Weights of a small transformer language model.
Size: width 96, 2 heads of 32 (1 for keys and values).
Architecture: LayerNorm before each block, no biases in attention or MLP, tied embeddings.
Training: a variant of SOAP for these matrices, 2166 steps.
Each number is 500 + 40 x the weight over its row's rms, rounded and kept within 0 to 999. Layers, rows and columns count from 0. Numbers have three digits each. The size before them is the row's rms in percent of the matrix's.

# layer 9 attention query, 64x96, rms 0.174, rows 0-63, columns 0-95
117:558552474451483507406533502516452509472482491549532530564459497554479405567526482473529458494459424509443475495542420482453473519539496524483423561519526508480480437506496466521582463503468465525507460528435498534494492524460492510532559453533512471477528537531466498434440514501479605546
103:542531485500520442423534522484491546491532510487493519513519520612515462531580417514559493485525449548525457571563457447461448520501516465447462398505483500519530421462519496431555504443497533459513507489472478563510499501430478536476564445435515507497524484493507485501456446503469520559
105:538512509495477448407457446539489491538503530499521469516511521611531410517510498438579494522448475523540523514521428438518458507476457537481423455471508547519461459536493438499455504520493457599436529463545492549432523514479486484531512530474474453499531438508515534559502487567490563495
083:437507483518513434453550467498508519521483505452486495483486502497487528493468518506481497501593459457461489442464589417463544442434537470567571430478431426473521497531466507499517481530457446563497485511536561483523502489518490491474442588499564425498470427451459539474496492523509434508
106:544504474464499512436496531495504614483536475545448460513452546495501491531580465535485546475451465458525491499522454491406452556462464488517466527436610483517512483509447529479528549505603474535449557499475514484468502560515462549558533470469502530477535516424543547472467512472490535526
100:507494429475420497514503468498488541551516545476554537540521425497458445513487551513495534472466487509586454521488484487483477554504472477501498551491544547512572427546552506473523514570532494510393505507465506511442528523417489451512580459594482494496514487544496451543580519562485533539
099:503502466517511487584497528488460510487496460436432486506439485580597550448469465551514523529512456449506546504476502525520536554539530487544523473493440422425479489500548577484554538501482421476537520573559495543545507499573506498470513476442512494542539441533490512468524525578447469523
107:468542442549531495513555492524472463451488525486518503504588455449503518572457483478396509471567459467511453553506535458533474520488525472500452520520416553496544477430408494448546495461595558515483496513489476531527504556427480528500466531492530527497519461544534411439507526518491497471
093:527519572508493486495419505497494500539536498443489473513481523506474543425622550490582543460455477525532521475473435507496538477515443464454481469399528457461528423503481552510488494477456421492399490533493457502440459549501480507544497503495549541500571507560497535478528455513527461486
113:561481527442504487561495495477492569497457553561527418532506474474510434493433431487446484521462446491515529552496522516542537558506541471630523525429588422491407504517488466514488493466526568545480510540522525536503504546433507473500529438553461499496488469496485513460523504477516520508
114:496510510473520460511482535491502512530457503565509510578506580485533526507446374550487488464445509516483566532487458511455493462452539525481467524492513531343510525484489518520507515532460500443469547460442520514489598476506551520551563560484506459518437514487430491462517463525461514508
110:425448497553495519506561443539484539478469584461514474464472471522538509551493447493504433566572510547529475510508505574442516525480547442494497487487451514569400454455479465536542564491473505494513507536450538517526479443481451462468523480524549589526561445538485561521491547523528468505
109:467490522408540491559510509479557415539531527436447530405469473514481524550475497472506562496527476420521529473467525497591560527405481442513481648516485567512459471498506467481544483507525489510510473473532503466448511507486502487499514497539518497564487531446458475549550490507489514505
112:502512544479566453465490538530521485452443508528487476476565487568499488534500540472455490546471503509461484487508509491430495512464492475492427516518586488470539506521454546513525491470434502506540577493484475462478414499531528508484580513371509392518420477521512470516469389524504524515
109:509504560490517470500475553576554476474530492527515487486520509539576623487509520421469497445466434479510563493449468462490486451494515435521497614538504445466547475516458487550472504503499470469470542499461441495531510472488463475506521547515432468504425477487575579541434488507451480488
101:525482485445491524462443540530515568495454529466429555515501494507457534522478464525521605549480627461510508542475536496521479479495557552505425503477579492490530496504456461454498510509557477535485442491417548567518502490443458471497452487475521479514608496553518550466516503552491503456
091:492530508544545483490464467464458520561522513520516463469576483546423457478516499459474457500541495502485537524486465535391489581390510472541515561493580452469531479510554511421566448509555504482479435478498500525507549533453481509542477497511524480500594524507551490493554535444540445489
088:541504463518420527530494521545450471583442516535520472501464438516492494550506435462459488512616460517405519501464484514480465531486495528525491573471542508568496481567516465524501505576448471470532539483483520540463549482506585493512518549417509584497487464510489443508497481492483580456
101:505487462411589549566506524476449433517470460504553507504463539440440492526513428486489545471549528507483468509400495525434526474490460461506555581509515527496527509512522488446517518453537457423450459529487531439536506532503484492563501511490480494476488502573573507486505542452412440512
082:461475516469540475494448496534532436416447466383407495454568563557464531515466537492491490457522560514546526522503614491521443450504478503502477492469482523553479534443506553499480544510498531512513501476542495461570525450470502469484529570498498465492491469532498513593525454536441525522
090:542501553526452490541504573463536532518487487501434496469449506470522535470473561484424500480551547459502463541520523536471590479552409448490471495488563424492522507495498539539542457535527429417516529513442533516528529534499505421533505434475515504429450431503568522465450537478506465505
094:476512496576489497442511476542513527495476562471410484535456489575557392490428533484443520459481494486532481536522511489521483561501537520506546486510464433509521548509486513448507500480441422488452483491529478539582542479517478531519442535551543489542568572527488498567489555522549422538
095:518531510489518494469451540554463458461508501436498485481476527484487499506478539529508580554609413484544525492430478523485454484540481477449454600504536471508444459504483527479542526527535501453489510510572505417504506480530520514569538512501506511496618534531482543473520405480437503439
097:563523483507489459554529487536502515460498485494455479526467464501420445540526423491427529521442529519525568417567464514470536477500471567461467441465486441460452510516565479526441469545493472533457543500538520519475546449492518506456563465461456513481495449471485459537568460533388483485
103:464514417530485509506476580518525484521505424602450502551522551516510505462521444493582531498484539533513488462459432462474422489480496480446537576551537518459467508456452443508543498463482486451550470497518507549474513498517514502517513456481558542409451547525589521441559494485491525456
103:605502442563507471501436444506487418514535541501510407562505486454585477519511531509514504467438487521491504489515476555508456462425560464570508550562538455512513443429482536461509487410471529525551452496450519489478501508497511458506546504496452461491558538538557519531531470463541504503
104:520509515508514446454502496475508528540497565507518479469451569445454534483559463514525529494523517545510511488477450612506423547440424470526467511560534573517506512512527528425567480457512543497508476493551552506466481489470491425471405517543522462517473562563491501438478486509409545473
090:450532528526512505455515526513547532470487459588474506470512486599448440489526462478549549434528534542522517428498412396446488423448487572508498471529469405516531565468512473463459470444484491474480460487508507463494477477501540460453504540465446497505535505439458517509449522482508512448
099:504523583497524506530499525492486487557558466526484487565529524535562491549485511526506506501414570466461527488553486466498489502438469546440557473557504558438442446422465509574537529463546520449529534467562517504530441456486464506532455526546480567462556524512536528425513462496492453433
101:506466555593479450497515491497477462526479505486466504496446468448472548577487484514449492520585532560515508433510586428492536510412476502555427442444453472523539502424498523477456550520558472493430499488560510464483500488535499503521499553419500521553449509511546454508462457507491488442
093:513479533504510466467494586618473501484566513492448561537499501468471455486467534466517533525452509524526542427512546548414472531521479513481451573479487543490514532458550507456578543486509503543447478575497487507428464506533427493464493483530572454481527544490465439503460408521522477503
109:472529505570477450497534496541499519547535583504495524522390418446548487488499503536467455459557446514519521506484543510545487574519515503474444475521445500458521488463499519539526466487520501464473493541484456488413528464440551485496518457518458450540574487478431501504567634478501492526
117:535492504516422403542553600489516484585439478481530489505467431495550526558437438454544580554430558506445528519448528507471555514457502507501517543558483511496529484496495472497463473502532527493502486472523503492436554512526509483574483487498470565433433448500473441525515527509522498452
089:540568511514420502517542559543532437519508519550509438549445484488455489512501482392468528501484532510472556501458481523403406561431522520525492485571531452446532435512471529450472425501522518495516424495541487472508522529464511539500474490484522490546497495501514421508484496482556580532
095:500540510475496511519463562542540552444519549508530427422519509507515545521556457511502479518438452480484529561530429494453509585534569500445422420542551520540481502483532551441539458466506484415463481520495499497524487525580517476529518429503573563495549544485502520441484518527534484520
093:494573472556537507532528436517482528472510559471482480517487554516492534534515472443461452506531487467584459455468558503476467529488539466574494542484512572543479528470515541466554450525528564557567464549535553597479457525435504547483566565542543510483529452548532517503460548461511489452
103:522483594509490471476512511487580563466484546498463437521497583486540454503503549428524466462501490482495516482553469505478517511466574517552554489550499461419515574495466447525550553531458501508504441452538511520449471496483444538549491442506534569532404539501545478575488520484434485508
095:499464485492470513485468438521471428592519498557522557495537473544494533505483482432543473541512474511397571531472456504493507505464536492433443513534512469491497440536533477434480455479463536466489491482493489583548490538424523506472505439518559522490394464423486480481448465480492586501
101:466505475436467539499597483453543439534486471487462617524500482509466519452471526516556528522482520530474468446438559516457493474473425442477471565483408560539516502492470475495460552502515505540555525470499552465518484450440517421472490475560574515467441486483465523521536477478469548477
082:461444543473512501528440582540515550506564506522528526387520473477437544484472488511533555476490498503523498518486463560532383457482539589483500432470494492465422513483463516477463444477452464536552525505539505536499522556486552529426428468542514458543536494537483497528496528506530445526
088:510458466480515485484532456481485412512481452521469491524493496606529531461550533468457453533456469550557528533539507475538421510535481488452456426593531474511377484527560467464525547527483428508516545524516522519501450540488474569552463470500576471468518452498542502500463501503450480506
106:467445458544473511482538545591468477458488477457416475494470523505524521496500475546492520493590542466458522364544542475451425456501512409433511426479455486504533490484498522520492513490487452535526502522540483518584503458467522513434476462559476554495507514461485469521515452508457521434
103:458537472457510554480544549503452535519503489450434559422427488443503481443536486548515521453552491555518417508495513489549491507480454457523506501437543421512435496498477439509530471541411523525493510497483548463517510518578549470509539518450456474533531438468520555493560454591505476505
093:499479511461599516579470557464551481535496543435366507441480562476448487569519499499482521455451496555546446525503510483512447531529474464519470423533450484474547514512519535515510511536471517557462575516496552565497490520559505531501481536559494540519482447525478583494445540501509500513
099:505474447508525524562525447534496396445527502588522523542480517467535522561473525495478526481484522492491544525537482439548448537520474431477501507521510499564538494503439509396496489554461480537440508427511521506506461448489548449493420428476552534570513483545552490448503503477416517522
101:502522485524481480552446480506536522504542500551550480557464525552488535516527504367500564434513523488466511550491493510472499574442559509489524438460488537500512522513442459538507520471539451584499477416407469505479525464413471527576458537497512483474497574571481533508484528545510500489
096:539500432581564502492489550483451585601488424509495500535475564552456602491497475475475581455471499512503485501471531562427508459465554518517508499525500496509562541438503516435558506531537526510498546553484514506544496550516490500538533481462453462529505480474504510418463513477420471494
099:539628510592417410550534447470560460514435466470501488472484477519441518471500538504501503418454499504495497453512560484427551501511495459510551531470485503484501545546497511482465473441454544511547485437531509519525507494482493512492528511501503522446501410469489462504493594477519448567
093:480508523438515453567503550411521495547469520534522518519555496530504462471483508530457510526562515501498519475490584517499487480489556432547565521469485445498491542491477468506392479440487561471477580472428506499525471464505486521434447531556503460468434496508492482566623471468540472501
103:501488492483470419578481554522484459530485551476552469412465467493511498549528509487423481556540543528470559562423584523499547560486527488499585539516526472530446518490478454488423412479545503453516513505479549550537462491469473572524506543501522505464529512532530549451502487513500434548
089:533473461471540526470478548514458507504560531514481530495465489441525419512458526512408490476568452515517450471508496493489509486459476468472555544525512509531538449506501537538442439495493470593520528471452488490521471484528534442588506474474519418483512494426395445388482529541482524545
100:505518541491538467497478409522480476498481492446495489472482463420496530437554443549465458554414486511506613457586574548513485466543503484552559497439440522524516539472504547540523582479470522444547479470541506465527519501458470516487494544509523537593524502515465559483532537506494519469
096:453546528563495474553562447494487484522497501515604484495475441520452546552465493513513515450510501486470538487462464455522525480394488531454501514378453501449471542525490475468526502538577466492487456512432520544558472509487442419477559539472520463510428521525491494484505552446552519461
108:460633426492549538477501568530505472451512487505485522496522513526525481522524494466456491508455513537552459521471515446495497479465477459463511615496516458498526476581424540474535480511492488550464498505546551469504473611519532409466496530546534562490482522573521497493461455505497546556
101:462580539454463491392520476481536501523590550546526531480531443537530506435497453528479501551508466444463471473521594536451530578566518448456502551453478509534592521479486518478496528442516572500542540485456510499503519500521444486514564520442550444471482504473499519502464509529532463472
105:542474591497451510474521540468512524487544443576549513538493451479477529458568513459563487495513570478430503518455472549483402474496498492474592467517478482504519498412535527474491544481483509435519426500526445508466460460460578507451509518484474462554541546446537508487591474462511499490
099:541448495393410489475480477536585456486465473528483498470525493509502503505522488468536514464461511571513503490451474550505511521470484512489476517485517510529484588510517536494475539480512547573484477504505495437491484470526475558532537549502504431493407435461450463598456429541405470567
099:498509481447540461497485464583522476503555524498527472486512544532447499487529558529472456577560491544524525460489480506476485487510471490512551490484512601609444508507595410468499508496525524554503458486499525481425494489464527506541474510427552510549555426474510574481469492458447440453
088:549446453535598558510482484484512415438469498498512561514531473536460509430499516468507493493571491481449389474472505520486503412415500569521479523471493511554555447479501414506556441462512441457531432555507529479512511480524484514524563510465468482515504530506554556511488503483486529461
113:474436445449464542512522504516566470540466462435489586462546571436502550537505498543496482512476500551496530425522543456522501529539499572436472425512527505472480503470473529505494455562537401563521505523475519469498531524499538485498555401498469551514493509469478602503551521489447484496
104:462496513532545495471474497605496457474542459416472429501542543506426483482498555493494528491601469504419518417526473538459481519534419489452457536534460562535479497495476457488540497507510509536485473503564490427505476433443469479552467487504522492521540579488537516497485411543531500481
106:462415450505470453490519546540526532582439497481466492474501442528455514476540504489463483522512491479376439520493493475483524471477513539467540589461552490512444526489538534547484478513544513484476547480524511558471541493410494454477477431589436472506471482544469469465437534527430539525
099:486441479458470517456536539449465498461520498492481484501423513546469441452496473488535504507503541459568546513447605584530429520497504493457518462540425467508520535533471439517454485532510468532532501455469501474501536459533509500491539542538486464515495491488463434396594473496429565433
097:555540435500493480459481480500528569474457485516492539572534602536428507519493470479515469474469531528461519518411512475451557447523496490485478483430471508473457561473490454491482579488502577424528434494479471555512511500555496513529457462440543461486485586507472533532499565508550509579
# layer 9 attention key, 32x96, rms 0.174, rows 0-31, columns 0-95
088:473488544525457465561537480542468451500400535532556478454505510422505557478527447531438520451459544515558546531499539499528591521467474495493416557458536493437481510454521546520472450473543487453497431552464537522506480537437526508520503508518536478463433443477459457472467557515551481543
085:523522476590468480494470550562583467457517537490499532457536490512506584426418530536456520478513499461487487503460531519522554495431528452523517565467504414473519500442524575576400534518552494541500495519494461463538464517491455553555539525457475527472458456521513456452481480543529503482
109:535467509532510455519579561489539527530515517547550450583448466519458510537488495462472466505494514501478437488453600456547531591495448449592483496521487449557527476490526497567557483466524503514489423488485521511501517449433489550502442446536577433470464509470501500499512444496498447535
091:518487514557489539481515479507484489494491437473556529467528466497462492512495540489547524546454475520458513565533440497443480570509430477500482456436433551484563516546398485475449566515405482474521469393476587513503498480559517526512482515522511518532535526460501610469493487557513471506
097:514515443531443565492434553492559528532571501509472491503489464447499543488536480427522494476481511543432488524479473461526537563481530557508430509497537492410501476488533466429448535519478421517454527513393474450410557506493483530509487548544528504516511500474485496429538573519508480568
098:505544433489430533440494484488402448479478500478466515502489412541514539502479555571464484548483500491422440499522483553536510464502476477549517552488461453530523505558466576555460511447474510503494423518467464482482518441415558533481488469496504460540492516524477454534522435567439455547
105:524462480479530491498495542522486444494590484493428551445497500410550538515536558483492446619550455532521531494501501471517463457530470557529529389532560480526554525577473464485502482529488466505511472465494518489523499510598533518491501515447515503493553534466501501561594460504500460542
111:530608431469486457532520517517434464565477513537463443460547412469525550452485448465452555405481526550547455499487513545449482475497446488404486461472562490523529553470505534532547546485545566568527542525545489404495511497491458508513499498501507490500457514507461465499481489514508477490
116:531480448482500414489488560494513522528444559513495496469551482462454509603518501521578483496508560525496499511419477532479543477460483450488490505418497481540433528440506527533449563468561547538464441528562476437481491450517442570563480490483545519471441439524468461486573508511471496508
107:509506486517496501564558497382454515467538468489453509489508559447562522532479502457447502519468498520509463544420484516560516506474549609475501458504497485507490531487433517480525517519540510564451481534528565503432535564530499567508496534496531425536466494473439548457537473561512508400
106:548482444519530457541527422492470484527499498542489430601437459454509468503474494507456448483469555495507511511501523489456469513519553514527464454472533499470412477416497518510551456469467493498553561502515477500441465497463551476543446477533560518509543487477539506452487426407544462605
103:512548466438526543488494461553503476469519485445478449517402610508510488561484454558569515478436455496475472507502567504520503465467465533471483448473498456489482438510550495578482453429552432547515489497528494438429480516515538520534521500520547447443532549511551458451511534495543509441
107:494475498472498525474482523542512507469496472483491518515500477502460440507481439521459493471470454533425530431517519504470545506483457517510493448482492510489506495489475503527588494506525552422530499616556459519500489607537484460564391549514539416454492497528472468546489454617554510463
102:561467569552519489397505455470506493504545466532607510472418485549548566425443564479447439493503414428530551482475491480478533511532500464455500496528530512574517505506551463460518511487517423461438514431453481457505500531506501558529475552515499466509535464476507493513499487530516532516
105:468501501469484450505534438523555504517547496590521440582501457491499516474542453483406484482515466441493537549497460462495527548547507572387500499498508497568524444445476491533491487423391527483497456426481479496479517506505471520519562516525530509471470439457484479558467539489560523481
100:532540541538512541470511492482472544485533505506509476465468489507513527494522509452548424560480504580453454475499429495497417519422486547464513488509437551499473510518514490479514552508493599550482510465457496505506564460542474457449488539486438569539624483502420430515474448521495470562
091:564508517532439487514478543502512492435525521469469538469487441518496460481425492455520493473448520442503536502563472546468481445497566471530506458511392525485543440540590556508549511466495531471507525463620451430453468458499506549521506542463486457524469450513461473504427504515501568501
091:544581520554475509491515511490537438430455482493531564503537418525484503504472502533518474455494523553518514453549539494471446409447485591489472395487464495498530452492543520476532517506528462541533545503528483391537467582547531564472465454540460534474439498507460475479505534480529492504
096:534486468481434481486545477553532507487480484454520525523488457539496469490469479477518470507440502495526477484539447510435510522521490487490483535457401509420549480442497508524484533439549543516479517472532418555414490560456494424455450484461558587469513405555515491467534447562570523507
095:514481405500504538432534470465491482493578491490532593523458461518502566523605515472510459529477526520488504539519468451446489542546468462489465516470447528489560438487523503418524469498582532477456435518471509512433521553537481474505493539515486501525516602559510454433495558520540482508
092:459470478473570477441495475498488509560560500514481487553483526474469511525514477504513533488542495485623557460521487471501443533531551609482417543600478487600422504542509516471488504524470502528487590518474505491518507415529516585496483543468492508494539517466505513518530480511467548453
100:480550540545522473413507473484550522532521488504495534515561507496504401507503518577579451478518529505482511509496519525481520530591547477543481444528447479562603505525502602513464512497448542460451605517518508502489523456498533541489504512457471510480506455507420546555496435514548507472
093:485533490475550424430533566517497475496548471463487528526562478547499497456424504468562513508526493520461520519509546467502534429496496558473445499606487552473532584493542440502497617476467434475510475490454503474475527537460544501499503571509494553554482502456522484526525496505491408564
093:535507473474514530523519525482544496475458481515549537443600493542519508465536404425531491491612477495473517562494478507484478496469499482447470514488421502405469501455491434540557508464519539586492566509552467482531569476522445499518515467491525492492495564524535469454479406489443499504
099:475554496471552513476506446508466462527493522532449420604477558451493449473549456518556538449518496522562494493471474447463498503508492436471486545532517527575546520578536464435515516525482539483531519493436580517563511509542524404493502480543509479522556552434483474461503480482550432473
103:440510547485534427459429479452450524473573495525508554531475576472451503488504482449492469524477470482537522542523588478521516515462454463514513437581506534509522470488463574507451531508489476428536511592559591515469518496505533558490548491491493499546582511452438501479533542471533449493
096:389515484465444518531554476503483501525526490504515498489496490421513526418442515489529515467500421578503413511443609489423481504494462487560495492527528428456467499510528520523447507526443550508488526540447479517461531414540509533454440431528554483510558478551507519507522504525492504521
111:518483509488500571553556501491529546446450479566499506431398480481506472478513457552417527554541499563536541503491486501493460495430499505507440512486534470568498508514578603535535492450543489495453543530463555559459425487469531468505515485458518547488464570451556499489456544477538499501
098:488497489478516410445508521512499550513431445517530516511551543466538547462515504549548490457427457537554420463488416522506456524525463523484501490446556508466556484515488458502433604524515462521517515593488495535453538511492549522507506502504506560558479510544524561443501407466546468469
098:456508490448499506465502452511492514583551518513462463462561511501499535491487565472470487506586549487522469554513542529492540567556437470424468498426475551461510554524494509562476483532528523494428552546437476567472440506499451411490506523451531556534516578489437489484549510447530533484
101:497430563484564517558513535453497457503486475496496466486566455518449540491496415490539519462504495481482535551456529538401506479506542476468540480510419546461522546575511582481501524442549529442462456449494489424512474505488562503497470552487484427437497551520450512546468528450534547539
108:510465525539574487475503484499531446587502488489511471485480470514552522489456486440542474550575495498487453479467532526565516518526436461535474470526527474492462419528449389411485476484566500434458532532563562524481555437492438479480579489481560467498501466495560517541462506498504483546
# layer 9 attention value, 32x96, rms 0.183, rows 0-16, columns 0-95
100:509551476440512551534413573486492478517461527497445567474517546475479546483527468424483531447413508528518462517470503561519591491482550459472536462477480463486491494504474531472571472430518527554525424500496566534481461415475566464560508481488547521558521556517497546482518451546518518491
094:468509565578475523531561404510502527503459464527514489533562511530501495435503468529501435435483421497442500513510477486488519548439516482503524514508432448444533523488520550436388463479489502512477534560494519493470526426467531499484503469437552530557569494540516510534562542501447440454
093:495432507445471479526585466497521494570544471536560439587459530521488521538470581512525510514495554456466472538507464469512538503398518511467462556451447502510458496495470489515553507527488493546495504520474556571518473516425493412543465561477525444487473497512495500504456466600489466435
100:536513439567407559525507503522502426498494464497501460538484462457434494521491510577440443472510508504550561513466591472464523483451533487494492541498541513513516470482465541541504503556449502496468457430554484503420541506447520543539519495469515505412478461538563483528558484510497520614
102:526493475539457554580562500521517526524449453530495567515518478468529558476488558469478513503475530541397513519499473507465412491546571424507570474452497488515458503548454535509583433454484419461473541446478483507549498525528518509465565481509500539490538492487434592503477519507514540543
112:480489480508591544519534511425437493518425478435490525510523519505475511513513462563498510443435527528495510541467432524509531529500525480527505486439511455473491493519489502515488551497546584533497455534483554458452574395460493501571527512536489489518532508488515507455493440510637562564
096:505480453518502543467443518587509461495432567483490450540523419522488485519515459501527471508521439546472479526531531431489514538448445501522538532443463531477537430560505446478464464441563458483483543504529548504513503491424439411555548514567509478419526533541541550520457493495463472515
089:459422493506497527479505433509470521483513543495503539538517494508517506567517484462494454466527441514443544481534573544597453452468519431509496530474486508497481461482535530598542521560567503491531563488479539488513477584492528395520438485410509425528441518507483508470493552498518522563
112:516499451510458486472533551451428495502472440487507521495500460432515506568532579477508470480532425519534498536477519435542554499517549491535443509482505498475498503458479416488469541454521539412541456510462473515532514531444482563505544504527424462562461480529570473579562448495517475592
087:459483521468530461449578473481483513516472502451495468531490521507523506467467562435499497512456588443521512549433600507548475457533565526510504463470494397491585399496567521462545525406498476474536462561501474487541539531480469480496508534487481501503497486564482501514511538451445455520
092:479426532478504484487516510452568453441500493499506516498495513498520576520535475509507488524494475501502480453521515482616526515518527520458446509399525541468543519491512567491433498462512405430436484480417529462419514538511516582473528574540571447516557529498496553485503473509528448501
107:477448509422594498540473456447429495489424479549466497490490476471475512474508524483558441507535549519464436536507538443497478556493451528555469465510493389524532516530496501468510630570574523521534520474509532452499526494499487542548503493482441505480561471430488541505492459526539485496
114:407460564506474535501467460463500469535490583534480429503525544547465466486487484555459474498552518500490513534512511447484543508445508473535449424474480522469493524523475420550539445509542576510450480479498518434578481450476514503431504582509508456452431470487440485532522550577505469465
108:475441515473498413501511569515558472470576530488509560510490442440531534488497453527497500514489534465466570476519515566487495548543498475490506494581450452507440472489556546467540524414532513467498466488477502482526494498601532487519500503469515540438432609516457441509471424482532556508
100:507477518570543434518462492509549478498534504471524460459521457501507476513498439507458505546466542522502570524518524453506627424449591477468528491544503576453561528470517507482490528473504489426553535510530448509560436479496521498487589508449539495486574521534524445555453489488518565491
092:575522543518503517424509444546466450468509537486545423468547451523484503459478482453531559543530471452477516487554474563478510474439538472550525409466481569431514631496478470437523510546530495537395484493496507494525502481444524480524529481531518507452494494494507533556503554490521463467
092:544540500528559484466512512508497489541525565555546544521462531548473463547495435472449468518470540524504435541525509471424449435472532476475531443440543443476486569449515601466522535540471502562473484438540487435537439477494502543526468582508538530433488563523496493465513518453524478458
# layer 9 attention output (transposed), 64x96, rms 0.353, rows 0-15,32-47, columns 0-95
104:532584499528508398509574475469552500545550519626504459538482553517486495580525466509496440484485558529506480495461527507473471473457442433523557565574481468554538549509489564488504497472499581482513503466534429485499523535500478560491435508506519488487430517514493506489472506569497467530
102:492495491562500398555473577512490473539461550476500517503488519474453494629469458461494517562616445514453478488440510474469521552546513484494471476448505464533429476487472514573508500458510524480506503477523509428503484428501466521484542547539504508493458515511552500434494470462415530446
094:423506500511524413558452483514476485427477455488542470510460480502512515469456512496491472599497493578499531482476478543533509458516512500510518414499470507591514518427524514432521470450572523530521574425452512508533476550548532495496491542511507609531446497510492459488587521463542533506
097:503477576492515579502399483514454482533546458523556526497505549517458533479519525499504525512541494499474459515483503525491529460547545518514508490542532546527516530446419486497574488512556506497546507469493462519554491511541495504467625489532468598523524494390483558449504526474406459549
109:458525492523455498481544545496444469574462457561571427427526526536489445476549534528417477507553465443522542501467554510513423496507497495535521525550490521541473508521556458528502494515574467550495480559498498513485559472473478454533432516549486479511552525577532424518548510485414538536
114:496562510507493479473477471515519492452489472466447496426478558487536545569485540472442491514550400465423480440459505475469516487491517478558469605484455557509542529507456501495536473541514479479498514467526457510555480507474465543422548529430538486512434478491536525636525516477456530494
116:488526478528408489472439603410550467557554521485476520536479568485527509521488477490489484587436512453532531460484497504440522466477554573475539437533466541535434476526510495548519605520467499495501508437474485488469454497408493504443447524473530519511488461496472471459473557480514498504
096:469567477560484447503511472515522451520537536416463426499505554519521529477483468522498481449604559480531486549550505505495533544513469472426526489485477484456555512590525488463564521475521512517487510554552472510538521561441534522517472515456507507519523522414615547537514556448541488534
111:511549513491504569475483439490552493591505541594418506487463553522468539485578495527476577518544486476439478512493529463515452495504478489579443467500490397487475473511444517514558502550584508513494503493477525476469509527498470486486450390495457515501460586457544528506465529476515512535
095:541550565550529496583445472487510475483496460570543527469550493449468520487622477514515502484578546489476544494399456461515496549460489493502510507514534488399513471539471521493523547526536482458488465399466472523524514465517565527545459490543491415513553571519478498529473484495495525497
096:448558530509502489517514503550507515442537462506516496512508496496499502518541480450560599476525503506494464547514508555458477472505450595515499497461408497503516496467581432516495540418456487521516527526466499545518469445435471567562428539419567434545470519516495484499441475556438471532
105:532460477531405466480550486541492530466509477509438502510488479515399475518555542492430510493524467458499583519493494539501569535379522514494514480398498470546491535508535462520501533520475507459460516518527435497538466508569517480553526565510518516590481527436508579532543522481538535516
098:475510544503495496482519498485456437522462477496508540507505525586478493490560489529515505517486474448456523482487540508495534431524507493482507569437526538486399561453507518504475586446422548511554515513542600471500490426517391532531466457478527499494579511529439550513474566477512452551
095:533545534488551535485561529520490478426534446497520487566433430547481454446545517507510479452464497470520474542521538454470403615531418526503534597557532551483503488542542493499486495527477475473459454504517470464491477502436552459522513496581541485486562444478485547479512511505482522463
098:474536455466475610583507593390530483490539472459452543510524470492526497552496502552505489469623473476552506515493503460436438510438463514517504491549480489577522510540526482512491535561445562468542484499477458470456461565507541488535488432484483511527517484498491508478489541493467440507
096:504491444446544521471563548561505524453536454550444535484505579525453469508495558507492538491568560509504480432519463531464528463506444459487481455471442533498493512469482480539502569452500497564508429422489479453399535508458526560473461493539531508518460503554510447549535507603518500521
099:462430514506540581485471498541486443472487456475492518483498462466521541474474514511540504560437428528523542517556483527472455597560484631494496444499538480559397537508476468453552499531491447590472457473455522472491506497465526476475515441467468540496523502493499507492512498414493532535
093:471429490445462575484483398497491493498446552478492468496403455458569518445507515499541487455522513472578472519526510493525521444414542544493497568517491539454530494538567478485475542562475472476467549500453480566535466533533493501497541512484455513607523456462501501519461549498527529562
092:534481499474493454404458492481534520541501573576498497502560536465566525560531496435527494479493499448459439544527506503477412501447469492490509525510459559437530472500462481512557467538429542467494511493513500444521567444498407565540477530456485425486471545525493467537496509439490418500
092:595449459462524442467573434502543518483459492455499548510420414434437470525531479475486538559527470524393581441466527496538474567513480526539514478457478476541509495544519492557546536476523499485486490517498512547543528487451523498450452507465547524493464449489501548555544517502444541496
099:529490533531537482543516475535586504448584566523502555578487430513549476488447422488568511521527525518493435526433487490477545530514493583479468475508587519533516430502433524528525492471481570483533479445481488529494493521496518509502485421491458509515513502450400471417448517488500472497
102:539460478511523504493454545471461475495478491534522516492539472482449488462472523562513449521461490507527498500543401547554511459460443487456483381499536482484434469458496439449519504450573471563464474516456519466421439504508549496473500474531461493506559509537523435375491441498541484475
095:506536495440595484483524442548558581467463493532498454459533487509466526460513587528476533477606484506464505556526497469550463476507389456541476541507514439475534479475475454471490457495438522481480528556501528509486523518576492495511495450471585431500521525471529559542486469507550513559
097:469510528495575502471513424525512481522476505559580500534534473491488482556521521447457548469525490542390492492471522523446517510417457557462545534555485538491494499519446546475488518515487494447480538450490542551492468413525480537449483497526529544478434501594439419494463469488470512416
105:549497454450473409478518544566469481461501465450458577517513466508477448529456596455508471503401524482537495496484480500487577471519482451484508545501515565471498573425472460500479523469494455502526510511532436481479495476397465566471544516505574411461520474479485454496516493545521476504
094:496471500495429504410447523513574527475581517493533455570489547527561480531437540515426465488440479440473480483550435490547482457521470449416431485514420527521551463530539526514510505473488506528484554488495543542516444511498461453541553477395487518506494491519524533561527495475502463468
090:503512488518515433465542428475496433509560527409492590484500528510482484433543601460507430468462537471532465474430419510534544525507478496492449523447519460450447479508475456551474449471583489553451500469520482445507460534470448491502525537539469507526508498474510469554559528439521522528
093:465568494518579526523457598431465521496530501410556522450547544513575472498439541549446500553546468500492462495489519473529461474543537502365513495517547472550484456476508480457545483452535519553524540531483467442483509532442460531467562460511481466512531486473483498469537502533539465480
115:509451490543470533500502492430492544463506504496445443462482525419559492549506487436554431515563530536478456489582522506493484498486473505466513479614375524478558516524512524477528447520513432439450463520506462421506516499486559453510474496524491516537476484533537446499554468507545482428
109:493458457462538566457474485463510496568451544465441491483580551458497515502517509495447536518450534539479494499560483496449575432518487511496456518476527500570499553451419472516551551494499633500449472527585497528512509455528460536488483494480452573469538503513535489545465463484491439452
108:495487483518489514434539412534527482517420516514447469466476449523493449565440535442497481534355510496426506421511484513496464442406514508521540533473436523494526439518575545549436525493519466510454513477515519514447513509571425498459522546501486483535519527497475512499535489504487488497
091:543511520535495508483485523456576590531483535469469505516496439480522540489502450481536463562525501527491532452521580489565459493501564540487571620518453496449492493513544576435471444554500514402539495506512527599532518513549468446488471483570522505509489454500510526488457495448479516511